config.yaml
num_hidden_layers: 15
hidden_size: 320
num_attention_heads: 5
num_key_value_heads: 5
head_dim: 64
intermediate_size: 2560
vocab_size: 8192
hidden_act: "gelu"
norm: "layernorm"
norm_place: "pre"
norm_eps: 1e-06
positions: "alibi"
qk_norm: false
attn_scale: 0.125
bias: "all"
tie_word_embeddings: true
parallel_block: false
init: "normal"
init_std_qkv: 0.0297
init_std_o: 0.00542
init_std_up: 0.0297
init_std_down: 0.00192
optimizer: "soap_variant"
learning_rate: 0.00292
beta1: 0.95
beta2: 0.99
weight_decay: 0.081
lr_head: 0.00737
max_grad_norm: 2.0
warmup_steps: 200
schedule: "wsd"
decay_fraction: 0.567
decay_shape: "sqrt"
final_lr_fraction: 0.05
batch_tokens: [65536, 131072, 196608]
max_seq_len: 512
doc_mask: true
train_tokens: 588100000
max_steps: 4606
dataset: "wikipedia_en"
Each number is 200 + 40 x the weight over the matrix's rms, rounded and kept within 0 to 999. Layers, rows and columns count from 0.

# down: layer 8 MLP down (transposed), 2560x320, rms 0.146, rows 911-992, columns 200-239
# up: layer 8 MLP up, 2560x320, rms 0.157, rows 912-992, columns 200-239
down911,227,204,201,208,147,242,128,253,193,258,220,217,109,186,231,198,206,149,195,217,211,199,224,203,223,149,232,206,251,152,239,208,175,166,121,188,194,179,210,196
up912,239,199,168,154,201,165,173,164,254,284,210,209,258,227,208,222,183,254,178,233,158,221,172,203,183,166,239,175,163,221,214,182,200,155,222,211,162,187,282,196
down912,198,163,120,259,167,258,213,182,146,233,278,235,182,192,210,117,170,240,131,196,151,215,131,203,162,234,179,161,184,184,200,173,198,225,264,187,240,171,199,252
up913,201,265,240,200,200,224,223,172,168,125,230,263,210,181,161,170,157,223,171,188,202,168,206,194,144,218,171,256,204,172,111,203,279,269,242,228,237,179,201,259
down913,227,246,211,232,199,234,225,182,262,269,146,195,124,163,238,176,160,187,220,135,258,176,173,136,168,219,187,183,221,133,217,236,197,170,248,203,183,231,246,183
up914,280,256,173,239,148,268,189,200,190,271,207,162,187,174,145,147,181,261,165,291,264,208,92,160,187,271,233,252,189,185,211,188,216,209,210,154,237,78,164,139
down914,186,112,199,260,185,211,274,195,260,202,212,320,196,200,168,218,234,172,244,179,209,212,203,254,237,228,166,212,233,134,189,158,180,183,172,249,140,216,111,190
up915,240,205,178,235,218,217,144,206,194,186,230,214,136,230,175,258,227,126,190,220,177,222,234,172,210,165,153,229,221,200,95,196,202,197,181,197,204,200,208,152
down915,158,216,158,222,253,128,175,168,206,225,235,213,199,188,191,248,193,109,199,182,205,225,203,227,237,181,269,287,173,176,207,150,172,136,131,246,188,136,153,199
up916,211,288,269,184,197,182,192,196,209,178,182,208,174,141,289,227,218,178,154,203,169,198,216,127,266,190,170,188,197,196,181,206,231,229,129,265,235,238,249,181
down916,182,197,205,129,171,235,228,194,272,181,155,120,266,195,185,174,238,236,195,206,280,272,174,223,181,173,183,274,242,191,185,224,171,151,245,192,219,116,202,219
up917,200,229,253,170,209,212,180,150,210,204,150,172,179,262,150,123,231,283,134,274,222,236,157,167,216,219,185,146,172,146,256,192,129,192,136,219,271,204,222,173
down917,187,202,135,164,237,206,130,135,205,202,185,188,159,192,162,198,221,292,165,257,228,255,171,231,178,194,153,211,205,129,218,142,190,212,153,255,172,250,202,225
up918,120,203,168,175,160,253,236,210,201,208,147,247,209,223,181,218,217,196,230,216,167,224,274,186,141,146,184,186,235,107,231,203,206,199,216,249,181,218,222,182
down918,233,156,170,200,219,229,177,184,185,238,196,207,207,179,265,209,239,167,182,246,183,222,197,243,193,205,196,142,153,105,225,216,218,231,211,205,257,158,227,191
up919,155,197,200,209,247,253,179,241,270,192,185,289,184,200,151,236,160,232,209,223,196,240,221,179,135,147,251,197,182,156,183,212,192,141,163,272,247,206,198,245
down919,229,204,221,188,127,220,234,163,286,208,176,218,171,134,153,154,153,195,198,175,234,195,226,138,214,211,184,168,244,233,212,293,222,196,166,204,174,143,256,166
up920,173,151,162,172,282,241,156,177,264,260,205,178,194,179,167,118,203,238,247,198,288,252,217,122,218,178,235,259,157,219,188,208,305,159,238,171,237,179,213,134
down920,116,179,225,183,176,187,126,230,134,152,149,131,150,213,210,212,223,238,188,238,241,206,217,212,173,200,221,154,180,171,143,233,224,141,104,251,177,145,357,213
up921,246,201,174,182,239,233,166,199,229,174,220,200,202,144,158,166,226,154,97,172,247,214,247,134,166,185,198,156,205,217,210,165,179,199,173,166,282,176,200,99
down921,142,138,203,124,201,107,174,150,158,205,172,174,193,147,158,185,228,270,187,191,189,215,159,193,123,263,205,190,195,229,203,171,145,174,138,211,282,150,164,256
up922,285,198,208,229,246,195,178,202,202,171,214,324,242,228,278,226,156,271,229,189,179,224,181,179,147,214,233,197,193,116,141,185,235,142,221,210,285,151,308,179
down922,333,112,286,181,140,180,215,215,201,211,246,193,151,260,218,190,227,183,187,245,239,204,282,207,220,296,167,135,107,227,139,187,176,256,199,217,260,205,153,144
up923,181,181,156,161,250,236,187,200,106,273,195,221,165,201,199,150,188,224,214,208,202,130,164,238,198,258,209,211,137,192,177,270,250,155,195,193,162,226,136,158
down923,143,256,235,207,185,145,241,179,167,186,215,117,193,207,217,143,142,203,190,242,239,270,278,204,194,224,174,201,305,200,231,161,232,191,214,186,163,249,231,248
up924,219,196,218,195,209,163,196,201,215,296,180,189,190,158,275,214,166,188,211,180,193,202,292,301,156,174,133,235,272,246,235,142,180,263,210,264,160,224,226,182
down924,157,154,173,218,273,232,212,187,74,154,260,234,233,160,206,151,205,265,181,264,205,169,156,149,211,200,153,237,164,159,170,176,242,166,243,209,238,188,187,204
up925,244,236,185,126,101,276,272,188,179,208,180,192,210,250,202,194,232,217,206,183,205,199,135,262,172,167,247,263,183,250,175,173,252,266,234,193,193,249,180,175
down925,163,171,161,207,155,211,168,297,135,223,234,223,164,203,198,226,180,126,187,203,189,194,190,151,182,190,197,230,294,233,228,177,138,241,137,215,158,169,216,224
up926,204,173,168,172,186,198,155,217,174,202,218,230,224,181,163,209,205,213,164,283,156,150,133,183,302,151,298,194,146,162,180,208,190,176,265,189,235,209,230,217
down926,154,205,234,211,127,187,250,126,134,142,221,225,214,197,204,174,135,203,174,166,202,243,189,167,144,144,152,214,235,232,106,279,168,179,202,191,238,175,195,232
up927,199,208,135,281,183,176,234,223,217,187,195,183,207,316,197,171,260,113,228,180,152,194,174,187,177,182,179,186,192,223,147,163,210,226,248,252,165,180,192,140
down927,230,182,249,229,171,203,195,215,207,166,178,258,182,209,185,221,257,191,196,197,155,204,166,223,177,189,132,277,150,246,217,177,233,207,200,197,217,187,198,164
up928,224,185,226,169,144,265,178,209,235,155,134,220,230,242,192,221,243,176,153,303,259,131,205,110,143,230,190,253,246,214,187,253,240,241,207,249,249,183,253,205
down928,236,150,188,237,238,168,180,184,218,197,198,98,212,211,167,235,210,298,224,214,184,194,163,161,191,205,296,213,157,208,229,215,213,187,242,155,152,259,165,193
up929,176,120,192,183,186,296,166,176,199,213,209,193,192,261,167,183,51,196,217,231,222,135,224,239,197,96,189,251,204,266,193,149,271,197,212,215,174,196,167,241
down929,202,219,181,216,196,165,242,198,202,195,205,142,167,231,150,193,196,208,229,206,93,137,212,162,205,201,156,162,136,231,182,212,246,168,198,190,178,134,147,158
up930,249,243,224,251,214,166,190,111,207,128,233,200,181,159,254,170,180,197,272,262,184,184,188,179,284,227,179,193,224,235,210,211,184,189,185,217,117,206,161,196
down930,142,184,245,247,230,143,260,175,143,204,181,148,197,174,213,226,236,168,166,215,119,145,144,188,255,275,193,225,203,153,249,188,156,185,150,177,214,175,172,202
up931,228,176,180,172,161,242,192,242,222,215,220,214,213,152,219,208,217,152,222,255,173,303,103,123,155,220,153,189,188,152,173,216,211,206,259,212,226,288,157,208
down931,269,173,156,226,185,218,161,249,197,233,199,163,146,149,175,173,239,251,122,213,249,232,214,208,218,263,171,264,193,277,239,236,228,208,249,221,188,189,103,213
up932,232,222,246,155,136,171,178,200,128,271,263,256,266,162,162,140,183,218,224,222,212,224,235,225,167,225,171,231,143,208,225,281,194,264,156,188,199,165,274,226
down932,216,172,200,156,193,152,133,226,223,205,264,274,251,186,219,263,170,225,204,195,184,159,233,144,163,142,116,170,224,177,181,219,189,217,200,202,245,316,201,204
up933,205,107,197,271,218,170,212,262,219,240,190,151,218,169,171,198,212,203,239,165,182,121,207,198,242,184,209,250,154,206,146,236,226,232,237,219,209,219,230,192
down933,199,155,148,248,198,270,210,254,133,165,205,194,188,193,173,231,198,121,235,181,283,160,214,125,278,178,243,239,209,248,231,166,199,263,116,195,213,211,212,168
up934,159,266,250,308,111,209,169,240,91,232,242,256,231,144,216,156,137,176,195,231,271,186,280,141,195,165,213,174,221,279,211,194,261,163,174,216,194,206,173,100
down934,124,144,195,223,118,229,171,247,154,47,239,261,142,178,179,240,154,250,165,216,140,172,263,73,125,168,186,215,134,251,224,197,258,213,271,221,128,132,197,93
up935,250,185,157,240,211,234,118,136,240,178,194,259,219,193,195,230,186,201,193,184,197,260,217,225,185,248,203,166,244,234,157,141,160,214,186,160,142,226,191,207
down935,234,165,160,222,233,209,228,189,194,210,185,248,276,185,148,206,140,154,187,190,209,244,151,218,177,231,136,147,190,156,154,172,161,208,175,179,208,283,241,230
up936,262,246,134,163,238,137,149,200,274,209,183,183,174,149,206,250,172,206,181,139,187,177,151,209,196,188,216,139,168,269,204,249,175,164,222,173,216,183,260,118
down936,125,114,155,172,206,199,199,240,143,281,177,198,263,185,210,151,221,234,167,153,173,225,219,234,144,149,189,191,254,158,249,179,229,211,203,216,176,182,199,236
up937,126,245,209,204,214,245,199,216,163,195,154,206,189,260,225,194,167,222,175,133,101,201,194,231,264,248,137,147,269,243,188,205,164,194,248,226,201,186,240,189
down937,232,208,199,263,192,255,173,216,209,230,225,205,186,141,168,197,220,258,188,203,224,158,183,343,199,147,195,157,256,266,240,229,154,205,233,192,188,133,227,153
up938,197,215,172,189,253,189,157,271,268,155,263,257,239,221,257,217,196,218,155,245,176,140,201,188,94,245,214,140,226,207,170,229,220,225,240,257,228,189,171,217
down938,223,205,193,161,130,186,194,180,250,232,217,232,155,213,233,207,198,159,186,180,175,206,201,135,239,208,193,190,205,206,183,260,196,212,211,206,196,164,193,273
up939,226,245,202,99,196,166,202,169,188,169,159,237,243,199,197,154,142,205,239,201,171,233,287,212,264,190,209,137,160,160,142,143,229,251,185,238,199,209,218,180
down939,227,228,216,210,219,162,156,219,195,310,246,200,198,218,252,198,247,155,167,205,162,189,133,170,158,201,249,193,234,169,206,179,201,123,215,275,160,183,156,196
up940,241,196,176,191,211,178,162,225,252,319,212,226,182,165,193,208,236,165,178,237,209,198,167,189,140,183,155,191,162,171,182,156,267,248,206,164,155,148,165,226
down940,234,197,151,259,223,169,179,194,235,216,242,229,179,190,203,184,188,220,208,206,185,189,188,190,186,190,171,198,200,206,245,181,215,230,214,257,167,136,136,207
up941,209,229,173,184,104,255,164,196,215,203,191,287,243,241,234,289,177,266,158,216,183,166,213,209,212,248,223,194,206,216,221,180,93,222,209,175,250,230,246,158
down941,190,169,167,195,187,171,178,256,177,97,152,177,155,190,158,199,225,214,226,217,209,245,170,226,197,145,220,152,184,172,198,213,175,210,198,212,234,199,95,177
up942,214,156,205,183,189,110,197,163,135,169,268,187,254,309,195,204,278,221,179,216,156,234,194,122,201,195,176,191,116,189,232,190,191,218,238,165,262,169,257,250
down942,108,210,163,177,203,155,222,188,244,227,186,184,150,224,226,184,284,312,150,171,175,225,205,136,218,276,203,182,217,227,229,171,214,166,212,188,225,197,195,308
up943,237,160,204,203,160,160,220,267,167,221,194,235,183,213,275,239,176,166,215,141,136,254,183,179,137,210,199,156,292,199,160,214,246,185,241,207,169,151,185,221
down943,228,209,282,202,228,249,259,242,224,146,170,156,201,240,221,141,189,197,231,211,141,232,245,217,207,198,173,164,213,192,250,192,235,207,170,291,216,176,161,159
up944,179,269,205,207,190,231,179,229,238,192,215,142,226,172,241,222,259,309,218,157,216,180,228,181,220,217,224,167,180,152,196,273,118,252,206,172,191,212,233,139
down944,226,68,178,130,192,232,105,245,195,167,222,258,201,221,188,177,152,208,211,225,165,194,133,259,220,111,152,204,232,225,209,198,185,170,182,214,165,244,121,222
up945,269,218,173,171,268,152,236,238,137,163,218,217,169,236,163,236,220,144,119,187,232,235,246,244,205,168,207,169,132,186,197,132,226,173,186,247,177,234,206,204
down945,192,173,166,150,207,230,174,204,195,175,155,155,140,194,228,247,189,176,188,182,220,161,157,220,219,207,222,158,267,182,161,204,165,182,268,262,151,206,165,224
up946,235,255,134,129,278,193,157,203,216,180,179,129,222,148,182,156,204,187,150,219,195,272,165,239,210,244,185,183,176,196,203,204,278,191,215,219,204,151,144,219
down946,214,249,245,180,142,190,192,198,181,260,203,177,157,201,188,208,184,192,122,190,215,140,197,297,324,125,274,280,179,163,203,194,246,178,210,147,133,253,266,223
up947,231,211,162,149,207,241,176,140,193,283,331,187,277,208,105,246,259,152,278,190,225,233,191,183,204,222,177,181,257,116,222,229,189,117,224,252,204,207,280,155
down947,154,238,191,194,219,268,183,263,199,175,255,172,235,117,200,221,203,206,267,215,264,221,221,209,253,239,245,198,235,163,147,215,186,164,236,70,156,177,183,182
up948,211,271,222,269,264,229,171,166,266,204,232,210,254,246,236,238,169,197,186,146,157,224,172,231,187,176,260,184,227,205,205,247,193,204,180,169,213,183,226,160
down948,251,179,258,222,143,223,218,178,215,165,156,214,170,181,186,165,171,156,197,192,185,262,231,187,213,231,169,231,195,178,179,240,195,207,226,193,206,208,143,163
up949,153,199,193,221,193,192,201,198,195,212,280,195,160,202,174,149,145,134,273,201,235,215,206,222,175,154,177,159,214,143,222,204,242,144,189,285,240,256,151,174
down949,146,240,212,260,170,207,202,223,244,211,257,258,187,187,184,185,207,145,193,178,146,243,199,207,229,173,195,202,241,158,268,122,231,220,136,303,161,185,205,337
up950,180,176,206,199,216,80,260,273,162,236,249,270,166,191,173,198,150,181,318,215,134,208,328,195,189,142,224,189,237,186,153,205,177,193,163,180,174,204,225,143
down950,172,177,209,179,199,205,143,116,207,192,180,166,90,262,245,157,189,260,162,208,231,156,186,200,179,168,131,293,201,201,231,213,152,175,216,249,168,288,192,184
up951,206,215,229,208,213,205,140,222,221,228,245,215,187,188,200,155,197,89,157,144,203,212,194,149,177,179,211,164,206,238,175,233,212,219,206,270,203,201,129,243
down951,209,231,168,225,217,279,193,199,299,232,275,152,217,181,198,164,194,137,216,183,195,271,172,211,194,152,221,255,163,159,172,204,210,211,128,155,187,230,195,210
up952,264,154,252,243,206,209,162,177,197,187,177,226,228,166,259,262,220,159,148,202,175,155,266,241,172,215,281,182,158,222,150,232,108,134,142,173,180,231,259,211
down952,196,142,248,277,167,173,211,239,251,335,151,181,243,255,219,226,242,85,231,148,329,200,215,273,240,221,232,188,161,294,196,174,168,176,205,148,173,157,217,289
up953,185,224,161,188,114,230,251,183,279,223,241,253,146,208,184,154,166,181,251,144,178,157,216,173,193,199,217,182,176,122,192,257,151,243,205,150,224,133,222,154
down953,228,273,234,209,227,268,242,190,233,198,213,137,158,219,179,142,147,277,280,175,277,182,195,181,164,226,226,205,167,161,217,160,239,223,260,164,176,214,186,140
up954,242,251,191,176,269,226,214,211,219,184,209,159,252,219,212,259,163,192,142,245,221,195,264,208,161,226,222,228,213,173,209,223,253,197,234,146,194,150,140,177
down954,253,282,238,265,180,242,218,220,168,186,190,194,215,182,145,153,294,212,158,176,211,124,141,171,220,176,209,156,191,269,169,141,245,221,201,246,183,230,192,185
up955,159,141,146,144,245,256,152,185,296,194,219,255,185,152,213,221,152,230,230,224,207,143,181,214,151,185,171,226,154,184,221,190,208,197,267,209,162,128,244,172
down955,182,184,301,197,195,176,211,209,194,298,163,266,154,215,195,211,230,161,221,282,224,192,227,173,212,195,205,184,285,259,207,174,157,229,232,193,168,113,188,149
up956,232,220,200,206,196,256,164,238,193,156,282,249,176,206,256,183,264,208,112,174,167,141,199,197,234,148,213,211,165,213,235,163,224,237,179,216,247,176,268,133
down956,238,169,171,193,127,203,179,154,236,224,197,251,173,242,222,163,149,159,188,183,169,167,262,195,168,266,198,149,169,199,242,211,221,207,256,150,227,293,210,200
up957,196,156,153,133,185,156,227,148,145,194,212,244,204,173,231,187,145,213,164,188,181,186,211,104,175,181,224,217,129,175,198,149,214,212,179,173,202,216,226,174
down957,212,190,174,136,237,185,270,201,206,198,202,76,197,222,168,256,190,175,162,207,231,136,195,250,143,274,253,186,221,156,207,193,223,150,165,195,164,254,210,234
up958,279,177,234,286,218,260,218,293,215,221,263,223,195,229,167,306,237,248,197,220,209,247,199,179,230,200,252,256,161,103,188,126,190,231,217,237,172,134,188,157
down958,225,204,189,265,278,208,253,233,276,198,159,207,187,180,225,172,152,174,207,155,234,201,172,234,241,220,224,208,225,202,89,178,206,165,141,180,235,184,180,241
up959,274,236,190,251,209,232,198,227,241,196,208,188,175,181,188,220,166,210,183,166,243,224,216,199,252,205,176,148,185,153,92,206,124,226,202,161,197,227,207,216
down959,228,167,215,172,231,263,175,186,216,204,188,147,227,236,171,214,200,180,223,257,211,253,281,268,127,180,270,207,133,210,238,167,147,210,295,173,218,119,189,241
up960,226,190,149,274,179,225,183,180,222,145,223,231,231,165,215,209,223,256,229,252,170,169,160,247,245,192,139,200,149,188,183,214,138,163,176,260,238,160,237,109
down960,194,170,218,236,212,190,196,241,168,183,174,160,178,205,159,134,179,202,280,187,213,218,196,291,283,189,223,123,223,129,212,241,211,173,201,114,211,170,156,142
up961,180,176,205,184,233,200,320,212,185,172,199,221,193,194,178,177,210,126,160,174,158,171,162,162,214,228,209,145,259,177,289,176,176,176,195,262,190,195,182,232
down961,284,244,231,191,226,232,187,189,226,203,179,194,167,209,167,181,218,221,128,309,246,175,158,184,211,211,217,214,258,240,156,215,290,183,254,223,122,175,194,210
up962,189,143,173,175,216,219,212,133,185,184,147,186,194,257,248,146,197,137,234,217,217,221,247,201,224,242,226,145,213,141,148,143,272,244,241,200,168,218,238,147
down962,268,198,179,237,229,242,157,165,212,206,171,142,190,174,173,172,276,221,290,123,199,170,230,255,225,202,187,185,165,187,200,141,216,276,193,176,231,157,180,228
up963,230,128,201,167,218,159,172,225,228,239,217,168,202,273,121,306,193,177,91,180,214,229,258,116,234,224,215,194,89,211,217,194,251,265,232,217,210,141,194,225
down963,247,298,220,266,147,252,207,190,198,247,217,182,201,212,172,161,194,209,215,195,108,127,209,184,157,207,210,179,208,260,246,125,136,144,199,260,253,186,181,207
up964,251,194,202,218,238,199,207,117,220,214,191,247,180,158,258,212,250,215,214,220,139,218,304,138,228,229,193,178,249,140,163,264,153,159,284,189,218,227,155,152
down964,168,237,193,202,210,144,270,189,141,221,251,188,222,142,183,232,230,192,158,229,114,208,136,235,213,211,220,250,240,270,228,283,200,190,183,182,152,171,216,177
up965,211,226,263,284,148,178,177,211,189,153,196,270,164,236,197,252,191,196,211,228,223,181,175,191,191,208,184,244,204,229,173,236,237,243,222,242,202,154,169,218
down965,198,274,184,232,180,169,185,144,159,225,178,243,99,192,176,208,93,163,248,235,217,172,199,177,231,86,157,210,203,272,206,199,212,205,168,204,183,142,274,199
up966,244,283,140,221,150,310,191,209,274,193,162,176,214,136,160,208,143,193,147,228,103,209,199,224,276,167,195,192,231,165,234,256,250,220,240,189,177,168,217,103
down966,211,195,154,141,216,196,262,199,191,89,200,110,95,115,226,243,148,155,190,193,238,155,259,260,202,245,199,248,133,149,214,223,249,175,178,253,190,278,193,128
up967,203,263,181,230,154,206,141,134,194,202,114,219,220,189,188,90,195,206,105,201,203,193,190,214,159,175,149,185,278,220,184,249,216,126,210,165,130,252,225,263
down967,112,180,212,217,247,173,205,273,294,179,222,224,167,228,179,224,155,115,255,207,228,137,226,110,194,241,177,219,143,182,197,302,236,232,155,211,156,215,263,216
up968,245,108,209,118,208,173,186,175,235,200,159,247,131,253,139,186,197,167,271,267,171,212,189,149,107,234,281,227,176,224,203,162,205,159,192,186,259,185,307,199
down968,204,196,178,240,224,193,236,226,227,275,213,193,168,229,194,230,163,214,237,245,220,220,172,247,227,155,198,247,203,177,239,262,223,190,151,171,269,273,224,268
up969,263,254,215,288,190,280,162,208,218,165,225,228,222,156,270,225,204,148,242,220,144,187,230,210,235,171,284,227,136,198,179,214,200,220,223,138,246,153,224,117
down969,149,162,231,229,241,216,166,218,233,179,138,199,135,234,217,226,137,164,141,204,216,207,221,194,216,166,146,198,186,213,171,177,183,133,154,236,211,190,141,229
up970,201,163,248,319,71,180,226,178,161,191,197,226,258,192,157,179,95,179,214,208,216,165,218,137,207,148,196,178,150,200,178,226,256,138,205,180,243,152,136,67
down970,78,254,251,250,108,246,185,233,120,191,73,233,160,188,185,192,112,263,141,262,196,217,242,94,253,201,241,241,185,248,136,191,263,239,216,169,265,193,189,150
up971,133,202,218,175,255,167,140,171,197,148,98,278,240,223,161,221,181,171,220,187,286,279,155,180,192,213,162,227,235,199,165,270,187,232,151,272,230,183,210,259
down971,264,174,215,136,170,188,216,249,248,241,114,223,194,191,216,220,232,181,146,224,227,152,174,202,203,238,251,221,132,259,137,140,220,189,177,262,205,153,204,210
up972,143,239,205,203,279,251,195,306,222,188,195,164,242,191,208,203,202,245,198,258,238,141,179,210,149,161,114,275,167,173,166,188,206,209,200,146,169,151,220,252
down972,192,199,197,244,188,199,189,161,230,231,173,163,153,178,190,224,190,225,286,157,254,143,185,307,195,201,227,215,244,228,151,214,221,198,184,178,245,191,194,222
up973,131,278,150,255,160,213,268,144,249,230,172,236,237,246,169,159,221,226,234,193,228,168,261,284,231,141,247,148,148,173,180,225,202,157,126,190,183,217,316,193
down973,268,230,198,117,224,221,196,233,210,254,163,193,201,184,204,205,185,194,227,249,236,233,219,215,252,194,142,161,195,214,170,212,180,162,206,149,207,283,274,150
up974,174,178,177,217,213,203,201,171,180,166,198,206,160,272,230,141,187,178,258,178,165,185,150,191,203,166,230,217,172,148,222,177,168,148,244,213,184,205,186,172
down974,200,172,131,275,157,198,118,219,213,234,181,92,194,230,271,185,265,267,220,198,163,222,201,216,156,201,144,194,172,195,219,128,195,243,167,201,169,179,214,150
up975,224,210,214,135,97,191,221,201,256,239,245,239,216,208,206,178,277,90,211,219,219,195,194,163,166,221,153,251,189,188,225,196,176,196,175,121,206,208,197,255
down975,174,225,194,201,185,245,179,305,184,238,219,137,151,173,234,183,276,196,214,175,191,223,187,206,205,195,218,221,134,150,148,179,207,232,222,179,144,235,172,249
up976,202,222,189,197,183,148,170,176,184,138,142,169,219,221,203,208,160,162,216,250,148,165,218,211,217,176,193,226,136,208,165,259,269,221,190,229,219,204,174,98
down976,213,186,130,134,249,197,185,162,138,217,156,129,195,193,151,134,155,234,245,239,162,189,219,174,178,222,172,225,241,163,197,165,262,210,190,226,208,162,217,210
up977,182,140,267,242,165,177,178,179,207,200,238,265,288,219,155,168,197,227,181,255,241,187,211,222,226,220,195,206,224,200,193,259,207,253,190,167,197,136,196,167
down977,169,253,175,164,266,148,224,236,180,153,213,196,213,187,269,209,290,195,227,163,251,173,195,185,152,193,197,156,177,211,277,143,148,163,127,215,204,245,249,148
up978,187,126,226,219,214,207,178,217,179,159,257,175,176,260,219,170,309,198,209,232,202,258,214,179,77,252,226,162,213,163,192,243,141,163,147,208,280,220,210,199
down978,96,226,203,246,178,214,177,199,238,85,251,184,209,131,190,276,177,240,194,259,238,183,181,226,144,227,273,194,190,241,303,203,146,134,244,140,228,199,218,191
up979,203,146,256,183,179,154,144,216,145,143,266,167,194,232,181,283,148,199,129,175,146,233,178,197,251,165,173,235,197,200,243,170,197,247,188,289,213,242,241,198
down979,161,162,208,220,193,189,190,197,173,192,206,272,211,117,280,171,158,58,188,152,252,218,177,241,122,142,217,187,175,149,123,145,190,189,248,234,173,178,167,168
up980,174,281,232,146,201,194,272,222,159,193,171,215,261,248,198,197,240,213,168,251,229,204,241,214,135,183,260,258,145,145,126,168,180,314,329,181,184,190,120,186
down980,216,221,123,249,225,169,206,209,199,210,184,232,211,165,201,225,178,203,176,183,244,201,282,187,226,178,193,222,218,246,222,228,189,218,219,234,214,182,187,199
up981,269,250,143,189,260,265,208,202,218,271,254,183,252,219,235,127,177,178,112,109,109,203,216,190,200,205,195,160,196,204,166,258,203,287,269,214,224,199,207,202
down981,231,248,118,164,214,235,165,267,194,246,271,182,152,158,274,125,241,177,140,176,159,258,212,134,170,237,180,208,126,238,144,219,226,252,112,187,200,262,230,177
up982,251,273,202,242,161,191,244,234,241,175,223,202,166,252,185,226,111,192,134,197,221,176,148,214,200,202,212,160,163,212,158,217,227,171,205,171,175,216,245,208
down982,183,180,218,183,249,251,186,167,228,213,247,219,229,153,239,135,265,188,162,247,230,225,150,200,145,171,183,174,245,223,141,212,206,288,179,234,187,268,193,219
up983,135,196,200,189,227,264,204,170,219,133,249,156,159,219,184,154,188,173,232,266,196,221,152,170,166,218,132,229,188,247,181,184,274,206,208,169,115,182,253,228
down983,180,206,219,207,165,143,140,185,229,238,231,215,198,222,195,241,219,136,179,186,157,201,176,173,150,142,153,203,171,213,193,234,224,200,179,174,204,263,195,182
up984,263,190,200,163,231,161,156,218,219,250,202,219,230,120,187,163,206,188,238,165,228,243,244,202,126,169,170,185,262,247,228,143,216,235,184,187,246,184,272,162
down984,209,225,268,218,165,164,189,175,254,236,201,166,175,200,194,181,172,160,244,264,197,198,123,235,227,237,228,217,230,239,182,183,155,204,158,233,203,166,146,144
up985,182,263,231,193,253,201,251,162,111,259,197,118,290,280,181,227,134,136,148,263,217,165,248,233,209,230,245,217,192,267,152,156,188,216,146,220,178,203,223,211
down985,196,225,200,207,210,179,85,221,175,264,152,187,156,208,241,215,211,247,160,170,218,195,139,181,141,273,264,200,238,277,108,158,267,137,192,171,196,176,240,229
up986,170,135,180,191,217,198,220,192,193,246,217,198,191,125,157,164,192,163,130,187,114,107,161,156,180,200,142,178,197,111,168,219,198,171,224,299,215,229,281,186
down986,171,185,179,178,244,220,234,261,172,155,208,179,242,228,176,198,183,194,252,138,193,188,233,226,167,234,218,196,195,208,287,184,237,201,201,130,169,177,164,221
up987,201,185,198,167,230,229,225,204,190,209,209,202,239,223,219,89,211,149,208,180,191,250,276,187,193,192,192,176,196,228,117,227,129,221,272,144,150,130,205,259
down987,261,132,168,120,205,218,231,201,201,193,199,136,171,214,279,166,139,265,270,216,188,174,246,195,222,179,163,237,217,184,259,196,240,177,151,214,185,252,158,262
up988,205,163,184,173,172,186,238,148,186,272,182,225,227,267,94,172,212,279,224,186,157,176,190,186,274,222,199,142,240,278,239,272,144,174,273,177,207,199,251,157
down988,181,199,233,218,103,167,257,250,250,234,270,196,252,220,223,224,251,231,177,207,227,267,237,231,105,134,271,278,232,220,196,128,229,214,184,173,240,152,190,206
up989,151,198,261,152,181,188,167,153,209,193,206,210,189,192,185,139,194,115,189,199,214,184,180,210,151,203,80,217,168,278,226,177,257,174,159,185,212,227,217,233
down989,262,252,224,243,194,308,168,214,224,199,237,235,158,202,212,129,137,216,210,145,187,145,202,239,241,206,111,212,221,226,200,268,179,194,205,128,202,182,313,193
up990,201,176,245,190,256,195,162,146,258,190,149,174,201,187,179,240,257,146,237,225,251,198,157,229,187,155,115,213,248,186,236,163,175,178,191,201,209,222,274,207
down990,202,212,212,257,124,166,108,150,225,222,150,215,257,158,275,247,184,199,330,228,124,193,253,246,152,246,223,250,202,153,208,222,186,191,178,119,242,186,200,224
up991,130,248,226,135,235,286,131,261,184,211,257,201,182,171,206,177,154,204,182,171,241,200,193,250,208,210,187,192,163,207,159,231,142,184,206,213,239,239,205,210
down991,148,181,213,164,186,161,193,281,202,249,197,158,232,184,208,208,179,223,279,161,192,192,179,222,206,207,252,253,242,284,256,187,170,202,215,201,180,285,197,192
up992,140,205,217,248,203,148,243,206,176,186,192,205,127,245,194,188,201,185,226,192,179,216,159,171,170,209,218,212,206,208,198,221,174,227,141,196,266,174,223,111
down992,218,152,137,233,214,211,201,186,108,196,255,195,211,219,208,177,157,197,201,206,222,157,255,207,193,258,191,205,229,192,122,200,173,242,193,270,204,284,188,199